Weights of a small GPT-style language model, trained from scratch on English Wikipedia: 4261 steps.
Each number is 128 + 24 x the weight over its row's rms, rounded and kept within 0 to 255. Layers, rows and columns count from 0. Numbers have three digits each. The size before them is the row's rms in percent of the matrix's.

# o: layer 6 attention output (transposed), 256x128, rms 0.0659, rows 1-17,33-48, columns 0-127
# v: layer 6 attention value, 128x128, rms 0.0672, rows 2-17, columns 0-127
o1 114:133123125105103098129098161143144148111106144107144129095088120186153145126107103143111171132115151125104107117169141141133165124104123107133120152129134124134153132103140154169170154119135085148148071111128131108140127118116090100111182105108062121162112124123148081102141148158116147118102093115095153132165132160092124128194145163137107137137133142133168157125137126164123113117132
o33 118:107096115121113120139092167106115148107121143090124125099078109160148121106096120115101145094094136136119099140151120123144179166141090128075125134124145112108157139121142171149161181140162096128121061126122110119131160143120112091124159128103083162152131128142137082109105115168128140157115108140105130142154103138109110117155113165152121131110155160142125125107112119166106088089134
v2 122:105136109108158136116131137155126176129122114108109148170123129150168161134170088125111154149143092132123096132130117152122153138126165117120116084099167126126171172171114119136092182097129158124111124142112104126128161132148156138116118164107105058104120127148132166109145089079168150150132138143128173139109131152112142114111100107111133099175096124150125142104111124129128119083141
o2 112:081123129111114108142107117170114130168108158123104119141115122115103103152144142121147103150127120137121106132141128136149159169123169117119161095102172133117144137136119122093099180133126131161138125134131095121120142150160110142115110159125136120100144166108119125091085140125197160137120165132072116124081094089137148138098076088144159110162122130109113096141073134117152107095109
o34 097:118125116088101119104125167136111129154100150160114148148117136132144135150135117099123116139161125135122119134144159140160140124115165125159128122113128139119145125150108130121119170159078162152130130173142067094131118117154122185098130124139147096086165136118150126118136152141162136084145147145098139114085116107142147194102109092147145092187110088113150120128073106102120108092132
v3 133:135126107149084124143158133111131097120104120117107096103138123122097113163135129112116156125142141138114140091141142082157088054126112126148077154099093110157101109132158126086154101156155096174115115102125130193117120140119100156115146128112106166161139132128152144109144154150094127145148106093127129114146170132136098127098156130166121177100119138105128130182131117128135139163122
o3 123:184104141110136159136094140085125125105151113130148140199122142141143131123134115169097177103098131118150167127135127139104129104132154142165155157150151148138104140130107135151140129128143128116098117121117137186115103121146183116134094157101132122126116099139136154124170112120100099146107109109165136099153132170165111148100115132099089118093123110137145126113146115184088173151153
o35 134:190102133132163138141093115102131142093136111145140127151133167148121107124119118137088187130101154126147160085144105125136129131129143131168139145129162125122130113138139136121126112120141151174091105109110152193099120127106166104144089152118132139180133097119118121135143117148098114146099096096156107094161143151156116102106124138095092154057123113136127142152134104176116150155126
v4 119:185107104103143144116145142175128099115114117133121157127137163161134123189120170132100127166100093131133136129154141107137139098135099140160134138119134081092113131161148093140092119129139119131140136116161088109157081114184154155113136110111124100124107094121141119112175134153140121131082105133089120106104152127113092122108159131118144186156133115148171104096145112108158106119113
o4 107:125125136124101122135159151122098129171125143134107115189140144136136118135135136166170123144110117122117133124139149126127153102154179105173142097110119142110105163158137072151172104153145139148121141137162083111118106122176144158108127130141099135162122105122146163102142139103134120122161138126093141107069125179116124134121143099095164122126130076161140121091144150072094155134147
o36 120:122071149153091123165155175109122155133133123120095111156123116149124098128122136145137127128125119121137135149174171116145170146165156131176144085128167116122100147140163096148170087139155124154122135128153095085114159136146112143147109117119125121151130121094126152148143125134158127108139106131110103105081129190126114139099124122120169198136116108142124134126147146089127176155098
v5 132:144111085080108099082110120141123143124094165111132166133144140144137180118138136095135136156093153109151129112131109101076110130086107131086090104127102101128128134117125159118120106166108137138110138109158122139140112098168132150112147138164118146112151213121184117126150145089096133128141132131114138123131133155123094124141170118122114109116163129125168173097159107092146130127112
o5 110:120119128130078136155156120114153180137133085116059194062120115132132106135144139107127135126153117123138139106126163103132145096129124165104144119125152141126140133118146118159121131163101150168144124122159130120082102158147151084132092095148119136151155119146121123118169106142124107120096120090134171133118101145142127154098134121161098116076170104138131080124141116109122150165115
o37 134:140140123117078126137131135125145168138120100134109200079148114133111090134158131069127151154165118111129145099113166107086111109134110153125127090143141140118126123120119129145125112161090148182119131134158116136099129145130157127116085089165128156150149110131112132120195111111132094117126122097126172126100133166151121156106135139166111097134147099122123119119151104080116143180130
v6 125:111118120102161160134122156125124125126098098139165089144118170105142138134121124108097152140148111125113128127158147131156172101178132143117160168105150171139101100143129108157149167151153068124089137151139119135154118122112100162124161144093138120138110072168074143139161154160138127107105109115144165124124089114144125186109141115142139118170092126111130102116113152098114120126150
o6 119:107120113141161131129171181140128125145137141136108077190139171124144115116134125185114135149112153149106142171140102150166121150158127103145139162122139118113158088136158099113116125108165121111130133173135115117144121138130089137105146160136159133125127150102130145142147135175153106136132123117127111099087127117179163113154107108101167145075118115107129157116081125121157074146146
o38 109:105102097141141117135165177125095135133095160103125092181169143099170119093137098195134130123146105120147162140127147135182105129161165114156142132157130161129131110163124103106114115121159114095129114123131110119137164150135115179132121172148151134112146131120120134150133173119150130118120139103119111117134123149128160091137131109115188145120132097124138172072091090123113120111142
v7 118:152107137111134118110110105110141131113144142116120128116077150143103095196120109181097112128080064133153119107137133100103110101094105103146133113165167095118094129133114122112127085158127117138141114118118168136156127128136145120107109102127101189149149144112115145107107077132155102146125154123078093179153157169152138113111149125143135155096134139116110102100144121122103142130120
o7 106:135083129132165160114105070091126151100157121107151107123118097142109133138189137155147129106115078154168143154142138115094131127142158111148138116151120100141131156149089125088147128160157142099136137116120141152130147129136135116149124142071090142126109114121126104092102080112098123153126150145106111152121115136132124144087069104092122145162144190142119095128098127143123169114121
o39 105:155099172111143147132120129138164144137163128117140130103131089153105140130189153174159177147119074134162122147152138132093125126103126137137149131145116124161154130139113108149131128148148101115138127113103181122137095133101135128167131108116090121155102102097139083088138134125146101141134139152109149170124155196120124131092109116097144168142163150124135114147138123122136194161112
v8 133:125146117061107126117099132111123167121082131129135164142099169148132181142062106141110109133090126110146120145119152116105096098115130087127094132172111151151092126136133128151121105146119081150097118123174151124121084129136121123113124102158109112105088127139116135125164138104114142124100134129148135126121136135100103094153132073077154114157130118094171141104131137153107145169145
o8 104:109117124139093102124157128126150154187116114110105128090135127174148081091113089186129149119156075175110118118104132126132105113137141116150173111132128159159118140123101096161102127149084121154122113128126103131123090134112162098157148127178111100147165130118126120104159159145144115137131126075122123121132094163132152104151115074120177114102134157123111117121143125112122142131092
o40 123:096125128098092122093140166125154160175086121120117126095153117160133119107113090172104141142159060131141112130128159147138098108117124118149144096130120173169141145124106073173100115136092111114120083127136119133152093143126171124133134123179126116112128103129118111122161178149153098130126139110082117145118138181128145125149123099127167105139112132136143164114139124101090137139141
v9 126:142146081123118172127137121136111159128152125110077147112163097107127169104110101122123125130125141101126127156108113128124178096152135102104098106119111135107120153135114134136148172075098148100088089123102103090144165123145142083146107127092080114119100143106118139138090126131082166103097139117125135105138093095093103129142119141104131103166172136121165139119166104122132101092122
o9 117:095097122142100108179141141110121140117094126131106171101082133153158126123102095081163139147142115135127106111095114121130141121124135142129152090136151113113132089098115095148171162138093124146096110103092139085114138122118100129136153132161098110150188175096140114130097128138144130098087122122122144152213128104102141115132125140132145141103158139124108156128134103131133095112083
o41 118:096117091124080128148138145104138143121086129106115153111073146159124148112094096073117101146142129146111125122115117138154165097132148143136134107123124117092110106137120093159187156143102094109059106147100106102122158103135103127117143119101087115118157166171142137142128105165167124114094143142131139138182111103112140160123126139151139112145130113116147143102145102132127103081100
v10 106:115111124107175156166105144139125138143150128106119140081139117145108088116132181121143121142111145138142143177135075156118133179137097124129153109141145088093131137126117126156107119110115174088122145098113157088152134144148167115126094126117143102132147148135088110155123082184172134105101135134126092091085122067139153139129102141135132115128148124129108129132170133115175127118106
o10 094:091145103098127109134135150135105103133095145130108116095128134141113164127120136069139139161121151124127086126123105100099149121108138122118062114115131088110109131112131078189154099110109101138135149110162113082141128101132106138109153128147081129132129138105136130145111100122154138080164090136088161150097153145093120124157169141139163160143160132128128133108174150105153080134145
o42 098:077135099146120112141130140130105098122123121075130123091119116102104117133119145096131118115113156151129114140112108085094164161165113107098093130111140079110133127133146132171140129111164132149147137129146126096136151138139084098129136122115088121139133132126075128140088061120154153131142103137100125111093135111094133097134124144139140157115183157112073116110147161136175083094100
v11 104:134122140164133124105082110131121118136155102106110120124157141125138126142139166122123107114137089149138137126120118113089183124130134162119159129124123106080134145157097097143143110149147144150117107159125088155143126111152150148121142151142139142116169094121148076125140142107156093133155106147132102168117136131098113153110166160117130118175130118182106069074071109119067145107146
o11 095:124140133114142136173126101134145115132175113123116128159114136112111116125120181127169099105128118130116128183145156136122095142146154143124111167133115143122166118176134142069134127145157121124134148157112111182132136157168101171136115138070117153153116134129151107071122120102093148163120136147152092139128151087149152110109103136112156125170153109133138075137079141112142164136124
o43 101:130102138103123142155133140126142167165160136145117133168145124132163125116120172129165133111137128136121127154130151138121129120103126167133115114141109179123140159164122112112144141132138116117127170120133127113131137139166100162123133134121111147151137116137164156080126129130108165101169121169154111131147164134133118162113171130088200099181158101151162085101093148085105193137146
v12 131:147093110179090126113115088108110106154118125121115129139136180095147132156109152102153119169160117162151095122122158136139095100125111148112097136145085127129118142134148128149203114125134152193108123134114103154139098091149137123158140125169130122143140097111161118099093179104087148123152122149148126152130147134102077137166147131121114136121101116095137144118151112134100161140152
o12 108:158131150128110104151162095108134132127189080138114151189112133113109099123124160121114140099152118140142166154105139126105095125164168138137141137143115146133102112150111123084109109139116147108099151113068126186156122150140159129140104145113174130159141101136124156140154117111095120162134132126149115155191154096158166109122108111131128118120135124131095108133144140132135193141103
o44 116:165129144123095111122140116107156130150157100161108125173119143102126147123118165104115143144147113134121143103108118132125104102110148149134109105148105163123085113140127071123140117146100138120088172117089121164146076089127179146119122122143144110144126101159151164126142137126112139116147120145182162148205154145122128143122146131096143092130131087140131117148168133119103185170147
v13 123:115119166122135121130130147109094095137151094137142106093148113145132107118109176155159172078108124113126139139119142105091147132125105171143133149107119174101104108125118104129148110128169157113148109123136123138105143148096154144118132126105157114149135121142089123117151138104167046124149117169121135104119170075099095137133175134163112156088130130150134139150086115099117081139116
o13 112:161143161104117112107141155130091115141157113109125116108099153139167141113102120122111142109072126120143122149176106139129153124096082157135119124105138136122190168123169119136136139105186106121150124171146111128132170173132156143120103097131130136171104107157127130125108113082109143129169103140134126107100126139144115123148177187120146118106128080137159125141158123143121084119162
o45 117:135133156127123101122115127135072131133172087135147096105112156148191109132138165125130158083086159118133127151144144133108116151134123155133081135126143134151193151153136142128151122093218108138145116159137100120108168172127135122115109126108125141177128134117134135148100112084116147116139127121118108103094141089151100100153152181117123130104119128133133142150150157115127109139132
v14 148:127135114120138101128117106119101098120113091109120128118133112105142134088090168134177148108130136085140118146130162114096166123139114135154119102159100150118106102100119122150151114136114133122122097122155118142125087126092115132152188158134120111136130104129097061128081139128114102132115128139178149142134127130108069141192169124080127104152128119106129128147087108143109190153142
o14 110:135141116150116106162113117086131116137172110086121150090099114124158119115111098160121121097127110126113124157120157129094123113132115162136127110146129180140109121152140120123073117135121153098156141121065078131147119127116118126160143150145150152135149147166115137149147106121122128167108150114195130131211174100138152124165177165110131103131149122122112090113143119127139151111147
o46 140:126180127126089132160134116140126114151145108135114126103129132142181116106115127176121143112116134137103111139101152149074131102106130147137124131139117204131129117139136095156077124082141100097158126112107118115124117137148126133127173173160119131164133161157124162136134141110114123124121131110193137151209140126118117133184168131100130091143129108116138102131148122118131168113152
v15 125:074130090143091080137159136105144082124092111112123111127134118089104133145150112121147141103135146113128147088146105157163143107133150134148087108076169147174120140119105168137085100125130125152137109108107142157119172152156129145163152152138097090118110158098125120120114092122072157141160134108155124127129132182146119134125090128144121106116160143131109136168138129160143125168122
o15 109:118120128110142114138089139131141122108123126147110141141097154145160111136144127141090133144159143122136120085136125132108116106103122156137149142129172108124105084099120171090091110111101127172129088126098149141085110104126118069143114163124128112116148147099134095119147105180116151107071144123125148096129127105124122139121112099145051082129104161126094099146112128187135157104105
o47 122:127170139148139094146100130094120095125126103136107137100105154113127150148110116170124112139144138104147125086156121121086148109092118157177157154105148106100118119114134132105077122122096141130141067142109148156113115124131168083154091166125138102120110152130134111135155107146112167119073134099131139088117154098129124129104108150131058111111121142109118110140107108192156115123136
v16 122:123098078129117129114107125064091132147115163130122123138099129098067121111091138163104119108141079137099137130155174161125148098155125137128151137133117114117092147155115131107118077124139156137096108129093119153135158108163113106133118116101160127113115107134123145110088132166114134150121132100098106146119112144136146170135126156151174090142135157075107080099162145096102127134145
o16 112:090109096136146115134127092106136146095171134102138133159106112124102114138145120137115121155102106183135107166119112144116118117179140120144150148133137086108174093142088112094093132144125105128124116129070152166125119118144075088170124149109103157133113136096150117106122098156149166129126126124119115135151137106124136088121074118113171145114136159111105113165094135136174137134079
o48 109:122076087129102130140169104084151159126152143128109132169111127103130133111123145177137122160125091153142131167131126164115111115138127132104177144121131153113177069127096071109095143135128088112154120113079156144154135120110091116125117176127116132134122126117160108126101126167155130136141124148137126136157145148122135101117097105128189136106131165135145134162115142141139170176109
v17 125:172153121115183205164153133150156111138141134134122137103167130140118117144144130102166117130154152137101117160157124123146126092144114130146160156096106140123124118145127134152168179111136139115124138121117144096138094113109116091140145134100089161132102113105103145149113146141103164104101115103112135086105142112168097122131111117117128181110146158078171156162166122162146154132114
o17 111:148134154147138126141136152124101092137104123134126119125123168176148131122089082104113143158119166113120124150136115115146134104143150097150138101121134125134086105127148092188180084121094116112084138117154127102147140128123141165088152102152132117123148096128103148192138138113144097099139097113157155113178145176110110140154134126131138156098139132120128184102176116125093134135153